config = dict(
    hidden_size=160,
    num_attention_heads=10,
    num_key_value_heads=10,
    head_dim=32,
    intermediate_size=512,
    hidden_act='relu',
    rope_fraction=0.5,
    bias='none',
    init_std_qkv=0.0363,
    init_std_down=0.0,
    learning_rate=0.00633,
    lr_head=0.0066,
    warmup_steps=200,
    batch_tokens=32768,
    train_tokens=138100000,
)
Each number is 500 + 50 x the weight over its row's rms, rounded and kept within 0 to 999. Layers, rows and columns count from 0. Numbers have three digits each. The size before them is the row's rms in percent of the matrix's.

# layer 6 MLP down (transposed), 512x160, rms 0.209, rows 208-251, columns 0-159
115:464522488463467542524413428520554425529549549430547484523490560596569459485612537449547497525549446453557431587510512579464462494542595475489481443530485495413445576474526499529539421486524447468455502504532570616401464495508529544535440523529646539462473433486519547493475510510560508507442444509503558570518636471462397474451479490494445462486453472457491569429460526565519485552432464510509457426512370476495573543469474552496454514497402542488443512492531557403459568485471481
100:504506525486445530391554478454500540526553452640583461517512536386526504570461511394490462475487449508557513526555514569437501512553432501538533397569464514564506424515440561538499507512537523600507517478541435426603531431522545512617474585430456700443492541470421475489515467502489492491503553529538498475494565475540449556487467512484533552589533450509494419507506467488506463558505493569481503460525471450517501494523583464430490426521486614435518560528542530533544573525516434
096:473459496479537382470498475577472562553391533462528428470525450466392489489509487457490460507478432481437588478398496503605438493545474513520533539550515476548473514583544543457559428567486523544546483488476506582507432547389472484527611535609475502416555557480517430553529383516483481559513554524488546452487467485529573546438430594490450570462457537497426474567588547546536464490488447394577498550485555526429456455517585501556432461563545512489455505545518572479477479489486464
106:533442550526487490510488487470453511615518481439488507540514448501549493488617524585466375431545445478556435513506513510542513559596491548433512524585461510463475553581452462532456513531559384520571615521533526533532543419433547485457522444417457503478501510444539472505568519507435447491513495472598516497502401479483496432468499467558444444538450564451575503503557580535586518535542626503548546480451441496485528458534504552565585498504474430482489364433406465437492426498506483
098:550527521554598494442540507445517539522512561443561539502505470483417506496423477502478551489494502604591608496541453498575487477571471489532447469488544542608495414562500499561550521500526495485465518523528519469493531431449467471534534534422563513495407567460517428483474588475465435533505482573496480469486521404573559478626563542556512550578547478497517437499508400441487525557495476485463557608536530443489484453563388468573434487508529521477482501578483625535520445366405493
089:475420422515578503483488553441463540507442527536504410518516597545502477430532434484493498528480548446453484539455500502502677516534517497591569475548501506539533491527467538553450452484470614495606532567490498545481448483502477451428512543550468411543563575436391459554481461462492527389460487473489520510556480416481519526560500528617461499582484575534476463414471408441464430418555490549502534471450590468553474520484502587501424482508496522463494429561560586552491461453436482
099:566477442492492533533532485513521551458558475488568532517583474501482471519483424496473538508548416492445474515445470611492459516519459505518455505593476448537528442445496503518497523432423509517566502488467475432422475525573519563560530596456508448484468501525498451534478509518608559448655460544545400589501416498519462492496575432439444397480547505392546611579565513483530515487561486495493551561484467459513416478473447453661396477551489539497459514558511468479419580539455481
107:500647485483577500421512448380553536486461477467463543434459526562508585530501551465596473438546558450550476478486462509523578555445484445462488485520445507438516496555519563479373401424564427497661489532520441507487477561519498502434523473480603448578571550430492455462574486505494561514543515469521459392443436513540522565556488480540564466518487472510592488513426446532497480457526440526439567529430472529493584470566548488557501526509501517430467505577478536504556548562495539
107:478513540529523527534501508534529528474460458526609419464508499493544501463479587479469545482456428500497461463528449496454505480597418579471544459609566429483549434455604593499473485551501491459445515464458531460523582447547541506495501423477487444594560495438578413494532517515487480489504507470554512473408502464576489477473521537389526473403518558552590523401524610439509554534443491465526526580471516527526555497439369457384492491526553568511588511473464419496448497561600452
091:448540530494486519571510446470496555530592434473445482499516504458524502453529566501488484532525446521552479574389460413440382538435509519506529528539518569492572458517575486437508541510476471495445478408533511516547409536483448531544461469497477542506458396544559442371501479456522469481470497606396506563498572487459445480518463478476466579367547463508560530567508485501425471542447545637534447469584456531494518381420510462525572451492537555576461493475486566478479472390541530
098:488497460493591482520456443463493514496517515520423504522414406557558419539480511467563579517510527521523537482435520565505591554445530375505514489375515442455541521477509566498435558569465494473592507475585600543489536516480563577527497453523589447504528594464415539474412483507507556539468478422506500524486531494499537448482587442493535579450476531474459482517439468511491610509437455525494518520456536585533555558504507484408565600505561505460426494416509496501535366595471582
103:569554484396522315588523467468522524466544565493490507520455370572452458423485497483578436524506498534491450535467571526479618576479513527527381583450484477519538518535445538468493522546565498480500521524481447409458487432457457506543513483534425515614501545415544458573461497558465440563526452473462469512603443528487507475498433518434491495466438490491538496470490420536541458521465524540611387487430564517449524511546419534508474469581571555474518526439504550460457493491477514
106:469448446414542431445479616459495424474532500533465501531512492468556542422527439415475510412579504451563464514507469526520728468500479565565508522601524448417431570565450480489477515517539556523598426521491493524485523529586554477509438480469565543398468428503530493496417521500574513565493426501462500492517508544537556498514540511369477445461551471424459521560517543492447570503564500419513485493509404489482469532457525508473504522464523475505480536467491578455532551537405561
092:559384551514572534505421491425549519495500534536582544521426473501538559540508458553526622461522414541499491480535490479560447515514457448500619446527543563471491487539553507465497494498427520437532493538467530525509520465554375498474379460394445528467498588532519490426450447474524515547474510552471469536411539497539473480562391457521573498483541666533493420547534479535510430529441507489484432390443578461527541487496453470461500544490510497477556536539465397488534486470608441
101:494548504455496505514486452520583526546443395517434529518432447468555536416553466458438520453440621533504495578545506531553518481496495499608488484592465573447519418512552519524543493440463428513460477526510553445533411580447399461502475545537460509488481506560508533543493491555501445526538523529506496405480551504514486499532469581526472552452496589485462546491472499452526508536609500447383560443529559497424448517483557573653544365477505525530430466435478526490587513503441379
090:532411569542465473483435485502496474445524610578466526573550486446577466467465467531448429529456526562441518573520473526399547523449494478492547500494432479485496448504536491483415442563467412554489537495500546422480491600482536438592508481536488516472453563467503441479493571478585570569457434542512466460473461550473500556537461449460565433513457551550487549528435592521513530530473555451431450344506572490537529570509429539540434418502523500457541483412597415436442530511521608
089:524526517557528519486496452500507466566428494476494560420542517518417550510541463426561409527424504520549505478409490487447541527414551434451530526550439424433469482522504534474459412546529506504535518509503454539564487508505519538449538492611527394536456461499546449565434406555485580465554519559499449476480554407498406561533515537438547499548535495559437380491487608513462483571454523435506538549499477561371565600443507536542543488468509487465404457520568415523439401466479548
112:575553365497548463493428470479546561518539435565502454453554586566527533517429498533465560444514539552573529501397547611556508531455518573523435521496531498493507505522459498405539416445464497528458474508474463582494468505505521633517496527476541465484452565507522501529477537466457511627549447468436499474481543584474446429405502492537539546462522494598601444550531477527472511403496526478468511535509564482489493590490444445416557479423580491406444515629521538541453506496473566
098:478457516467489492495544515414474535482529501508366389406387503502465579511538559544508534510525425510571492459529443509444543517507501468454444504470441571520484471604549393537578416535535467483515422399523480439404491513491486419515501505496442472503561611548453489510486498481513535493436570517473508467487518551524501459365505566523361463486508604562475509414554468534526467502500456562444510521583503384475487533438527517462594438418485470473518589471482440522468489498510439
096:478532544569503543579476512483447454532550500405576601471479475555581478408517540524504444424535516505467468513553529587526543531433449512529474491526502417478538494491522519617531405546538529460515499435462460444441525432511386476545503421560469447428452556486475542523464528573455568378449499564616618581448567496423508451534538585482511476529577561592486524390525503561538500498551488605477514482510488482542527542527459465532488494509540580521505492441476492463415565519544473
093:531463498456463442557460520446548485483564542596506515500450406560509468473538462551447489522366456532557443390553522519556522495535416523442482497490363564492497527537592509420501574461439555427478535526426492485594432436484573567579458397475494414460475527545570474470499449555410455431489534455571551503448530512423499527513580521598432543503501435485451495497446575474526499538528517523488492439466478513463471498510520468354515535482573487419518529464583467508561453482509482
097:619439554443581434483452511499480516442428504552517445533537493560466520476525422489550464500384506512487434550557583483427498566559544586492571502517500590534516559465472484470424476468461622574482491523507472538494557470493452572518505550475622491562510493513490467569476495469473542507499535597442472397481518546562497598552538536463512435475615600472449467559415459565528531520563552510532507530490529464462490571557604477562481391485503433437518581501487432495490556534551530
088:432459454432413601414517543500530514380479417541522406510544481511508413657513511436514503497432560486515482466462578419493544537455639504449509447415477464448500564505517490535448507537423489476504546473502491429602588486550519581554594457542511506456539447484522456438557559478578405497467541511525434454433500586516557526529488479485542505513566430513463456615541472602449547472487532516523468444472466511539515462522490500507514508456591542502566534478456477561509503563465543
109:512477574495478454523437527554481509514459490371533502624541538480476491482463460483555463424469557414395461473455523463540466542572496567509429456603461488406518618539479452577492485494501448420574486498548485421491506539493548506524546466458471570460524564536475509517424586498550452372462501446495467402511390505481440507477479466508476540436520398546436539578526502584494459476598469481527486435564464439423503493468463566535574541527565523516493516434524506432546452528464593
103:529399509493579467548596462537499514485571531530598505513491401480595530409530452480490506595501536463480523489538513556497459523464445498443555481458516476422576389431511550507512480484418459553574518471479517451564560474504529547510522555419520509555547476543478531461486521484539510427437509463562428447558459506506449544549473487442533564452546527539478427552513476535502508484452527427530364493499521610602480519437491489615562570412436577549463501478522505390400460452570560
102:459510522522460458498553483496556474545573472533415464417463512566541445491488503567633554584459484513522568496548519522567533446507477504461498466600530606414461447583510465465447470478549579435541546504466525482470555427543556535542512469471425452420604498538550537512465431484509536486488452558444600499597474450480501530469527529538459490659549556518465371391521507513454532499570492476545484542480467565470497613557477522519540531474551485420438545543426480550481458482492427
116:541495491430511494484466480482419553533458614515581479457542508452442504488511549381494495477572572507505479482560407422517523561413577512429491447461530518502553488585501442535466429498546576532538488532517454563411496507448471439553478570516533506527360548591536528490521550546527449494477380422537607489467497506516520453498394492474460456527505496482449473508457499456609445498481438533475540509496511436563482488467549484387456501468453531506524464622520506475364401555438493
106:541438569431531526477553559509536494536496524614441511540465575497470416434498453456435441456452524602472519456532467489473590531575574564481459497510511430501494508560513420556498530461524507535460516521544549532502556361521458417520531557483567463498463520525433564497544393567571502557489501441446412385422490543480592511501480600483469595472499568562506511524544437470551462472566536442521568571560508495477497424443484515509500531445496457545418522525482516636477594481470468
094:546496479556541505476410522614513541481431545434532484496432471571607563575484548481500418413460431572537523502485507520500478520520488482483422529536513503497389403633489453575483431575549476523507528518492548529515518456428516511452524373488501513514439576515595488432517511417508483432418580521498509483454578479483479528490423528458472553505447421481564552468461403402492518523557436590525542477545551469414494425452496522533474547433509530543520397482495578576454524506508474
100:565462406602484514556389468545543492376529442517539530515544553460545500486442609437564612511503553414473511485534472446577579470522554477500539501520543546514490508464564477512458412505487440535543448517499507477519527510448463472483454564472626446461504594482516440493515495486500550479492568459469403472349390582523473432429508498473493577464498422509466503478492465574543515499543485503499459471529582558558534474425448489413484497553494512450480526424573583467532486606459514
105:547528531503489505564451459414527518540512469470603529509468422488534452444468494489532461560527489512528581557462544459560520507498555452441492495587427505516559452482526494437589592512426531513486427444552493409409521515519566515528596548567499452447592509480545559505464558532529486495410554472550487558561487549548517559509529452507472443510474509443530514577502519411462505554514482517585494429534493599544592511492462581566475458448460634465383431566474548421509397411431517
109:426461466532506495546478492505520560439486550517544543469460543465496457479567483522409493443513499536437451607478515497576611547506535553561575553506531520480462509521498575414509450522532525398464585494469570538621499427504642487461484470460451434457435578576515579466457497593556482468495468531500513476527513450438453468536565578413506504382498528400501489443513573457570467479495483459494519601443577505502476520424598600557502494568493534542407445507561478518485500508488446
099:486527511541460506425485475513408502494575511536491606520462582516388577429474489561564481547438501533454474413483398437465484507554554516572419480476547545468479425547538469536488490462506479474418466509464514471578437459459492530470519425559593451498524534519630541443526549536546565396497451508405496516511495455506508421412449577395495514615485526465517500526371445471442492469475519517514485502604503450472494458490462546492490552536508495535553449546515438480374423436451475
095:420567482479448577428500480443494421481535557499444532497443509615452405545524594478448578473475493455563539470489381600565492570530411509581429448449567527505502523490491516458542525476514442559566550442379514554512458494562459568441454489561430472533573487487578490549524501549607532486594460445437462453525483507498510479568555441521468470494536428564499419523463466508498530507431428544540547431445483519521476479506535485552556445542508499438521389484468537563457423543580495
085:492553487483534467488511556549597572524522513448550495423457532628555565432413492524513510493469519452429503503449456539544426550501509506475406523538585538474497497621549494448443488396442416561497535504513482535552464498466504544463452460521459599482418544516481475546510428531481540543416496593602550569599534557484555411421492488480451502494557468499581481499572479560443571545429427535529530510509427492468631484522447448490554501506455448517498463478523513434556524622489549
086:575381489442450495510440517474559495545456522600450569501514603490516455464467555512470509480490570528475444390490514515503483504596490482535530490571443479526481516414526426529364548572537463547410492510564606489444433480494517492560399495471417573442531450390578469480528515561426530442538533448493444416518510451525463504512433484478452447463458582527522509467557551522413461548456522516445476432619464505553583509486380459532470442547538440512532507530501489538548513542494472
094:468564428539536503463552504491453522527561508492582501508495443470510432448524496510466483561588502504550353468513511504492629497509567575586526514520447481389475556433509609595570545533495505587472527567498411546537536553417486505524542451537428485533427501443534503547550496415442577534430458482579512491484589506436447487457500468543528525510507564466386512514503535510541437552557586468452461502460514569486382568561418512491440499451520499546459532438459507507482604428475531
090:482460497517466487595520505505496561508535460527564551437474505428533538486494489638477479582518609433537472435516433433523477555514526459448585492484567486516492495518510532547525540497420530541467488450538485524487522539463466580518494511499473559564490444408544515483512307499489498507521542536438481487497464533447508510443583496568542527452417400545548455447430514495505510346556509519416484526521475464442398516573496389535583497515526585499503514461556398391542496473469422
101:476598446467583461493487595531445477452499431525558494550561491486508410493489541447499415447532559422438477506540446507462558615569568491460517455536512535466461522509431529403536477360459466517440623457539506557499599506521500563488460486418540516378570516484542519482574488488480510442514543497513507467497496466557533490617522630566496496546508534571580603460542524466503517566464515507438564529508480500517458429518425532500493609462552575531481507424495481590517513532488473
107:494506507522539513448548489444462454611508407464561491468568565421535497493537455562544444431549482486522523514538489532513377486493540492520459565505493364500440509430482423512566478595471416572505458517494534495491558493572404564510484548475510546537472485423482390480463476466432445520555477518473565449546474576516490529515546525464470502548423665510517460593550419488507499400544523486501429443444507581514464529510512484585450567463447551467473550519392465473455601547511552
096:561490500569511485539523536483511536441511539518523583507566507530564496475514448537536494554518475508555433555561452397529400578478526534504518532438550412488462514515451501263473400555511481473550506539476465520512521561551468491567474453527524491557546522524541411469520445598510600510519508423558482431542533493484543532523472590538437504553518571548455469503490512483501523497597561462503570513535463554432432540535444548470430525356536422542498508496560439551432450463457445
095:540439532391445557516421631495471597580446486520498435514443422510523483528542479525429600546478543505449504428471583471574533594473479481556488544483565495552530579446454512526502462512518579481474515475562514564440466537439506525542550479500428470567482514366492496378482548464617484443491529390520466550500631506461443552524521478509443462468523589490538523520431511494527530476500598475442543413439535542535424485492529530431452421445509511491483485494455494438509434514446475
112:554519439506543525482537505490580477406537557554570524444512554606489575550540516429468542502558467410470483480528459518447549515479540529480516560545497537469537489477587493469399468513521468482590346511481550489507446522526466525597409444474438566565509514544471507601525493569452444487459493579427536545431440439462434454500412477466490582596447604501525528492435459569475461474493619397497492457518529495482540537532420517515498528480531495448365494484564481439543452515542528
096:492518495447543477532438529492402532495436387368571457452566542486471549511523454486479521477450474466611435562410475525505452500507586482488469552491445464459479593488453483587445510572460537563495515481489423544623562533488498540601553460523530519429516511512548477549373476533502467541471428602512543481499559567503476557535420554532470625508481403389469464510434523422480555489604560528467555523499525568513506493453547505405504505476456479526503424509505454530477482506449461
# layer 6 MLP up, 512x160, rms 0.265, rows 209-252, columns 0-159
098:586525500453490492534448475499563516511537572577524656569489485480514436468461538498509505521452525504416434420505468542437548513554526460523485593486515570506421493512408448482525507432416476489511488463473540502468518499524568526513507543502487539504497522483451602477440528584557487417580507532579554640508436391571490553537550485476460439520447466525404498489450486503478536448483442453461523448408494544552514598443418476426437422533430474512504458548452507652483593495508518
092:559514561532523509531534483553409491474456461561515436481511413532475587493480425452452529476527408432522520530537485536433490499480520464522421552557478458499462437519525541481532494505485489501464489521493448529534449509485551510429522536543397532602466510462568509504538462514528410554450579571404408488586616568373551520498545457478460576504489461498490441464555468372460453482460433542369430519480626511482536533436489494464486530590512435545514471428460490514418563402502448
099:507584525535519523479546492555447551441443425485501484486509498543505496510447415527492468516451458584517523527563476409402530457480548489395625552472470511559523524487499585532542532521476534517431488511484569450465524535512438550498456576529448474515595527475538490409567491513404413531460489565425498533512578411578465443458513513490461529616539626499582619493545470519404490522489447531449535583520478526480531483454468467556565480521442414533524475483562469550516524565398609
099:431520553536520555463477544512541530428591479509450452482451560485427656582465480510507505493520508466591428520475645432454529453451468457463500516500556537539526553530568523547600554470420530495552507522454507549522482546586525598408507395552516481464541531507519484545540484462526490588477488479450513380499523456485446435511591503542493463480490455491540488518499499611484495407467398556516499597464538455444610526484497476489447479519549422536506504414475633516464507476540497
107:484506450451507525540504489471531544463504584491501473455440572533472547486552513439474492599553434514413606533391463493536541518565499496536534522552557455542396487434475446525498537478552496513505484563456534431484519546505503544448435377468486415497523519451552512441436530477481559467472407520455505606484399541549467462484508473514670559445524453425555464508418512446474510512439390553530475609501471512583495484418453497401547511493511556495487416440566570477529412517511497
103:543455457606393450572470461462480549494545499476511519449550572510464485531507531443593527510517353428413465459513546453486529607472512448411510508456514554535549430527541537530474560529507543486523455466489470462462526642468563512427576510531480562493470607533453496433463468440523467507505509514504463520561485511538508543461505471599559583490462479579453513493414512443526460566417588531527528509405562471543434501556534437478473505518535608564486471431472610452427440464449486
105:572498518458445655468523508536441525465493431491585447498578517516574459465499507541581426458513584554485498417474573439611503523538547490451483508429434487544442452569460449517477427433511436479568562513595583521514538431568456523477448516449576568530486478466496575474564451448480493480518559531515519451584546551517516497468460472366584565477502568485453519450500639500579484519507556466459501500473547482484552399487484518473476438507437437511467484585480523501475468519473391
110:513452489457520506488489588494490434566500568444371468544411452482510419432370539478583504488542614509467470502466401528452494539529481451542495518489554402526489569531560507514497508503525509485482543549585525544517582478448486555413470519529511513552495461419613469507546464512478514453353524512423553414538524526485496541562564471561567512507466514477514399481430471469472475459380428516445463508473561474479530502434509435493471479548536403515557542439599523533570456451578491
095:511495495504533526532461498406416529481538565483422413525419562504424411404440512469454447490520539513478524420441505540602590495540404583534480514502472554568493433495474474342465491470487510544533431460548446493451503463428532517475413459467487528486564525566554552507493472448449438536462376538700491511555561446495462558542520444478498451536492579510455553510466476436490568525481502453517541558540489528505479455562541523462483527452459511429471427539534527441514518494512592
101:455506453484401488551449529576444475575442566562487551474474488417611520486533484515492469571477474475462499506463488559432479549451458542500479552572561412541440547420509539567424507496503547536527389403449521489458508460521495438487443503552552543567535440535550609548482426587576397443524492525557478499437560526516498470514560504438441495487479533509404474504476520463554437370515541381457422509526521533558492480405554536475546520576544433475495496456433492480421561556544529
101:518565486475486356441561550453463475601533455510548540493458413564522523610529480441604516452549481441519498436409536513524572551505550425459575529463559452514547540531493515483507547549541546567456514436610524538409448421568508582449416491403435536439444537445502486503572496568446476476565563498507442549527556417587464510453416547523566539493521446586508502500460487514515559510486500449505469488536508487542521452522516480494395473595553469450493466467522512599499561472511566
111:417495518553392457514493558526478471414516438525403479550455548500503488510515547472443571523535567538422504492533503454584525440554519470486519461527655517441550388512483558430438485506455452478452459545530519493520498427534487554523523576549459498511385505554549508484461505426467519542474478560462411530521506567482553519407484477582579511447448469515479485513481542574497572439559536475521453484407530364468529454640468506392454438524539517491467499562392591499493511522478493
094:451490446518452514473511551556453406513440570483492347505465521520466495515512452470506468456452478527418538568524575510568429576490479457526517465589418562526457533409489433597535513574424532515425499471417516475532486480608443453490538511618458453433532550477537409496444496462546464435512508492516476465485494483451327491484452473453443467414543462524453545540584582488561482510474503448500503501486506536569574556545515471496459500471440554458445422512517470488561593415468563
098:537530461433474529522581408485560580508490443510428502581569608501577542577517423427598507519491455458568505454535438507525470468533570406553530437519450485389415413512507456493534449456475462525484430508475529556413448531551472533546482552450576456517500571579476475574523454517493484494511466504458495572565570528488487481487463516507505514480535507440468527518489496486483555539633500469436518515629612499413473496454441499509554431514583505610393597513488526507514534547484524
091:583411479563448492585461475535489535497572558436563475580615547474423521424526418485464506497493571494485526465552565513401504503494463425552542494458530570490560525482449526518494444478426502500513487569539466450472452506483563574484545475545434451551505552463547460501487607393572532484541517532554509399408583551553468518477484559463436436547472496560499516483530516447531566538542381464470516454481572534516452443460508465560475511543513395547472463416497449474404639464532472
094:546476438520550566460449524465508479538476466464551462523472502446475513413478479531546545456522466463484482494415540591511610490545461552503552525400524473440494450535508440526515483490516529420498428560505467432427466443430541497507479468455547541486402442463451515472456510544509489569590499578501486439511438460521520557485512645477547451442515506467368476534523524451498624447660574554510438432594550456550520472465519507561459450427498565394524496490588473606487514513469498
112:609480483502483475399521510530416454560491500442571495490431543584535436532476444511405512445483506532484412480405454475389529546554583491514502446526557588489386436545538532457475407464526418417522500519507477470463616518463517488497554579481427448527537437478506470416478549446438492463487408489490504482535519459542465452555585556488525488510637574530457532466523486548565528408512538448496434484548510468507575581504488497500486490537532580615520483507482489523435506601538449
100:521583509522560513466454549567427406452445481478545410461570528499513530563496501489529437490470511531437513494579620465539508489499465423572499476414477512535522478604467442448433546586470520568445419438492507460422495535479462508490520552472619543525505530455431521413468567451552502504580464515465498442450477564534385479494520543509469476500514545431541545499590421557499528498491465583504522590471582539533508430518507437494552528521544414454346374464528465493546525540460516
099:567425512522434470476545495582510625443489481494505497494475467480505466538481484565480525482493486518473454439437477456438591530480542489559525495479490560493431596570506532576478560454469402445511530392483565546496453483479538518506581559471443542539481440490470503481510449584410412487530418541534517594544551512654513493543525433478548488438465552394424415514502484393440483487566515512513472490436464510377552510464538515450567614556513510512537583527427486550437498560501548
098:470474511418483552468495527490437533510488478376503521538520526482493449478501399453589511452433542477490581550502494530588504594502526535455519474537503549400433478469525546471598474403380521496541498444447586446452444490514516485442450493573527543549480377521501481457542502490455537474549475493522480427601498539442475458552478478598537533589558508510503535456427399553423522462469479476460489567462461446581457570516575535470595455489430535529502400449502429576519455572506413
103:557522468561507592436498480540439492541432417462528536454463565517557519445469530555443468511541539616562499536497374602616496479471527440522430574463514477464434460499458570508465475496564458531581531531486581433529562437484489471549455496499516528496473510452521467485576522318366548540464416522476532446518508517553519521464488523508479447513414525521526549491469552521534472492486429465561485644539523526518552430447548510439473520469469501495488513581472398567435504511448567
095:517573539519458552521554428500501617475480559447487487587415517525475515463554502519439473540522526450429476447535539627460417521470456479482403605443403507500462490491446495542565489561495469446456500483447537503451608532532563545556491622534475547502555546508525502444488395544503526559589553521399525505495523498497515478432477551503502520564444528418458554569487495508389482481547351474489506395420563535465519557486443516476523485521541571499533506506378486509434515543474451
099:484417550529479533468559474548501485502522436463480450473516415600493407539381554463526570533511472460563466496521433510472579492418486465458519474476396442434405533491547504564490479485526405490560534507508554533393459401506505406502576470465476517651579393542491497487482469513449515516495445521525531448584505561521505542504498542493496406498538456447517526557507436471529464474447540583464499420472528496505562476581479617539551519495441489442537425410492536514506512588597562
101:518531444467464499506530606442537472566505546468527499523486526400552432493593524503458455605554538466547500386543442541404550500549481526562545518519431520469437443411482559453554463397474486468496484509540507561545444498506501527444429510570566422548528427499460477544517487480489402441512558468467481486552532524457532501598613479540550430541521475426506550427503465521513506447518456440568510427470544554539518504447432561508514379506453549555426520525431504448384615505560465
097:520449513525462512477561510531608521533569480424437431508425392628531504532603542548521491453497564521471461439460458499540501498495485449483533512536476526591505490585461460581378527532448503463508438466421451593509504501598530528494559502476529572471552498542501578444512532502525479537462498628514539469463464477487428514434609513487425489587444472541434449559486468470565579516496557570468540432542519509594563516477536479567561554370472511474579566484493505411481514461501538
098:557499452558531514447544533528539404436514478461520531425578482459489429514486467576597522540464534503594492485496504433461561486492627482437478565550465503515550561619527481528489454522424504494571490483524483572482462509478491475449392490531502586545455558468543510466529537469493446567549544515427540524571509505460623571460572511499545472590473526483440552456460477486652520576389599436448537512456491451489465508517449548405497489479506462502553529575479605424534464578514518
098:462530495425524512523527561593603474476451503522358483384548536554455409538457458519579546461457477528504544503479438469496495482512440528474577436564477568451503514530516404515514435554528524511457461472462551491461563423528436544509461473515528460481531410551460487443543409553563457619470523480506467522560464462447631486505514574533572519480536454553557478449505501533487549532440410561562460558456482532557570565400420522461555528537519541455449603557475459448430546533530477
096:419431414518517513455503573528510431517454491499497431581410415445370454436563522475477594586518498494472456452474507463533578515514484484443540584549455516492418549484505465589507478540529439601556460439588463496465513513508513522568510539501436492513502578583425561483499530545496582509488434573539485490524445395598492464500386452499565561556452503458451601400538571457499441494515570522559506505529533488457497572495526526480509443540477580419562473484513434509478503595493514
094:515533498488509477525531429441505526429603456453471452514422486590571473465423577575415347534513513475493466534454460426647473552490445529444465493535459448492531555508440401477397545520483512483452548464440500551494502532519499484537484502410506525484546455568516484491549558477531415459465456477462564516528523532605513628566409447532466545510507480492475576519475415467449500498503544523520473548520485584437572399410441511446422540430558491486475504465504450528473516527513606
097:553497483534484493528511462589473490515538516457555419483572500573552590467524557441484555365489500476488494478451411491576455504550510417541579578472429557593468462496534493442534402532594470467463455471471457418476577538464424499494529500483520441486455494508599476476461465590571544421514516475469507512593561507457454469504560539396529520530498542450481527468503469439516442547412545488529503536493422397508586514534496562423601467569514443479599515621562486472497444528541526
101:567509539451491377628451421520503523549530481479555489566566486502447517551497355469529620580491575576435561436543486483484480480576474458433542526416499482481554516416479495531454485508476466567533440481555396520501498467540491542515522474504527404578534568518481503527531472513511522502457423475532535444474430430500450566475462604531493569538476505432443440517513497481457541584521436417472541552410597514563593463499508561437526476499601485520478521513483451461413555485526436
101:560527445496484534478474461484435418437495488553488446474464511427501382515424509551506519569600438474476449606491523487535546493527499563488550498550497442495482538470404532479523485501500543453479483477520483466349518507448537547502491500400456474582410439483485565482504464610396527446443515547489488543424548546502521544539417495502535505538469494566528378533428429435511502442483439442514579447615440480480535526526417544504341532514549543372505509529526492515494525478444510
099:446543452526513461532512567538573441527567548597512377493469476485412464479488578559505521524492498537488441581569505524444519534512498527494485533468351551546488413481439431502444450540569517460498458489565564483483488531450457496598549500536536474558537447518478558456440547482506498500403507496506525490491524440457423444407537578509507560555559449507458520520602469463491553431532659541416544461508518488527420534624518477434540411496505480547519635483500514461542541538558469
093:438475445583610455482540457490456495526544505446520500418402583447486579479472480570558489444439523487446476495465469530569419538453512503456452570432580499441491521570520529493611458582477497497495516468488409457550398500468547643494482537469384432499431472451485490522525485465472486504520533513539386518523429531423467444519524483510540513449542469451428576555480463604503489446519492517386493490505476566506439516487536436516560501512446516600519473583589404484515495583485443
099:500516556505547522529558584517439528425469448469456496556460491597465542523470537458470480496493485579504505504479504557475576503457406514593445582376530533525564466538501528475553427492446466479525470492418434525515547513501498548377391557412427488539391457534460574510477500514434557461497518448450475650570477530429464460410504542456567485573519515476481462486488541429522486464458540523558465580419529488560477606571517583441477474536553477523504562526420472401540534517537494
092:478557543532479461438499482457381429518458514416445531468626426523472500526493474478451555453432498415484480560500477510508500466549452449440532589539422576509438457472501483469539508518569478565429486457450469449506458499586587550480471608469453535497427565517434437478488470487578424528588563522479493515453596556451474506514527479509455648526523519561547529577419440524492487470487465425438578511596485537506584508482615525491533492470547516443495483550527423585562539488576496
094:417559504492519539536439562542419439536538513498455522556426456552621545514528481534456484539506476519451447513500546479461535550490618448543424496450482497567459476466507524472429449502541469497487501540475563433468468514550570459383552478433460489490514516514542562436585549497527526444435505561514479454518441501491470615498499496534417520448338466490485394544506447583551366463523491423476445578540514394545568512426547523387459551464558428467476521489523564518479552506525495
100:530573448455549452436458472507597529441590539531561504539556435382444515477555514429444515474562474474511495487489461537496519530513464468572449484546451557566519424428564479362494525519490482590497455465518590424459484511594474408433462409435450576487512538558512506479520486462411609583428462453549521596435419565545477470494554506559554459479513540456487493494526497514493583518432622546485540525471542504497539509484455494427430459471527546470549554517481588571484510574486511
103:429492451506463559442437474555565459476536549486543536460443550447541579514484421507577484509492546492582488608479494545487496510469531487538496530524404513453411486568576495486481517547515520504596472490448442466405571537528532518517518573495416504438454431504487500548488579444531648473477615564463458513533506425523402620503495507424498458580470553507410504396522444488474452514534516410558501546539505480526595480428497592535502539416440504496453461441422527473426525532540457
093:458465462599474575529570455446512503441411482601457556517435476507564502451507603555557543570489526520520413407420521488540511557479485485542494475518424424566439458544488457424489545503447456499457479429523580530601502450516517582516520519520501476555528400494488513533439502484590559567524440499476458421534440490536549561590476438572406472512535562450454577473491440515494568499522660425497451502542457501554542473465445500476571506443489495440424488472446561479507554569438512
100:537633521493495514492519438500515562511551474453502458462570426535419527405468578466522497472448488477519567574489472496570459507483475534476570587530497470421452482509569480471559471453455519461572468437527530516464500484485445566441553593543525419571472394539544393549621477528457510545472502389530504546520502529472534567583427548516505393524621470538479498462621436479541433529479533493445481518385558512517462431497521496450513469555447570485467511508444430505534569449570515
104:476485454488498492511487596572412533500577509424465554532400538439550527500472504473430503424541554533504427497456411472502607460399536560486538555514568462476394412501492485519545487510482467400510455536483522478439452420606508403473409551489362495595538488493464589554450581508505430533515518511450545508613524409466546405494488585547518550541514489584502505513467517542549563472476516484501411503506576459470472528558473578512528480509554471571481510480460434550492567506520484
100:447498451498428453442647432549410484512481584538471480490615530492502403486463515517511446467541439463464484534499477599459582470485461482496451517472366539458549428453530491480595433423462510459536510484502509453479448526548563487476555527525513509590490553551448407531453542517482458480458478517571544530537459405521443559524410507493517474456391477500525523397437650514466547547499504477467572490518458541565491491514551522595603449552503518463517518532432501477569529535560430
109:439556521549443484463517589474525550503541510442553456526473606440597565501490381455501496475463450421502578459462481535503429536459459465521596519614464527579526490478434479491503435474536499571500578513374542425432488439589498468571519481432444589496506561474542490532475487479501374557528572460472447538471473445567504474487470491510530542456474590473526574431563491517550470404516522444466539471519493559485504447518461450488524384528443446555536599437489539495395483502552472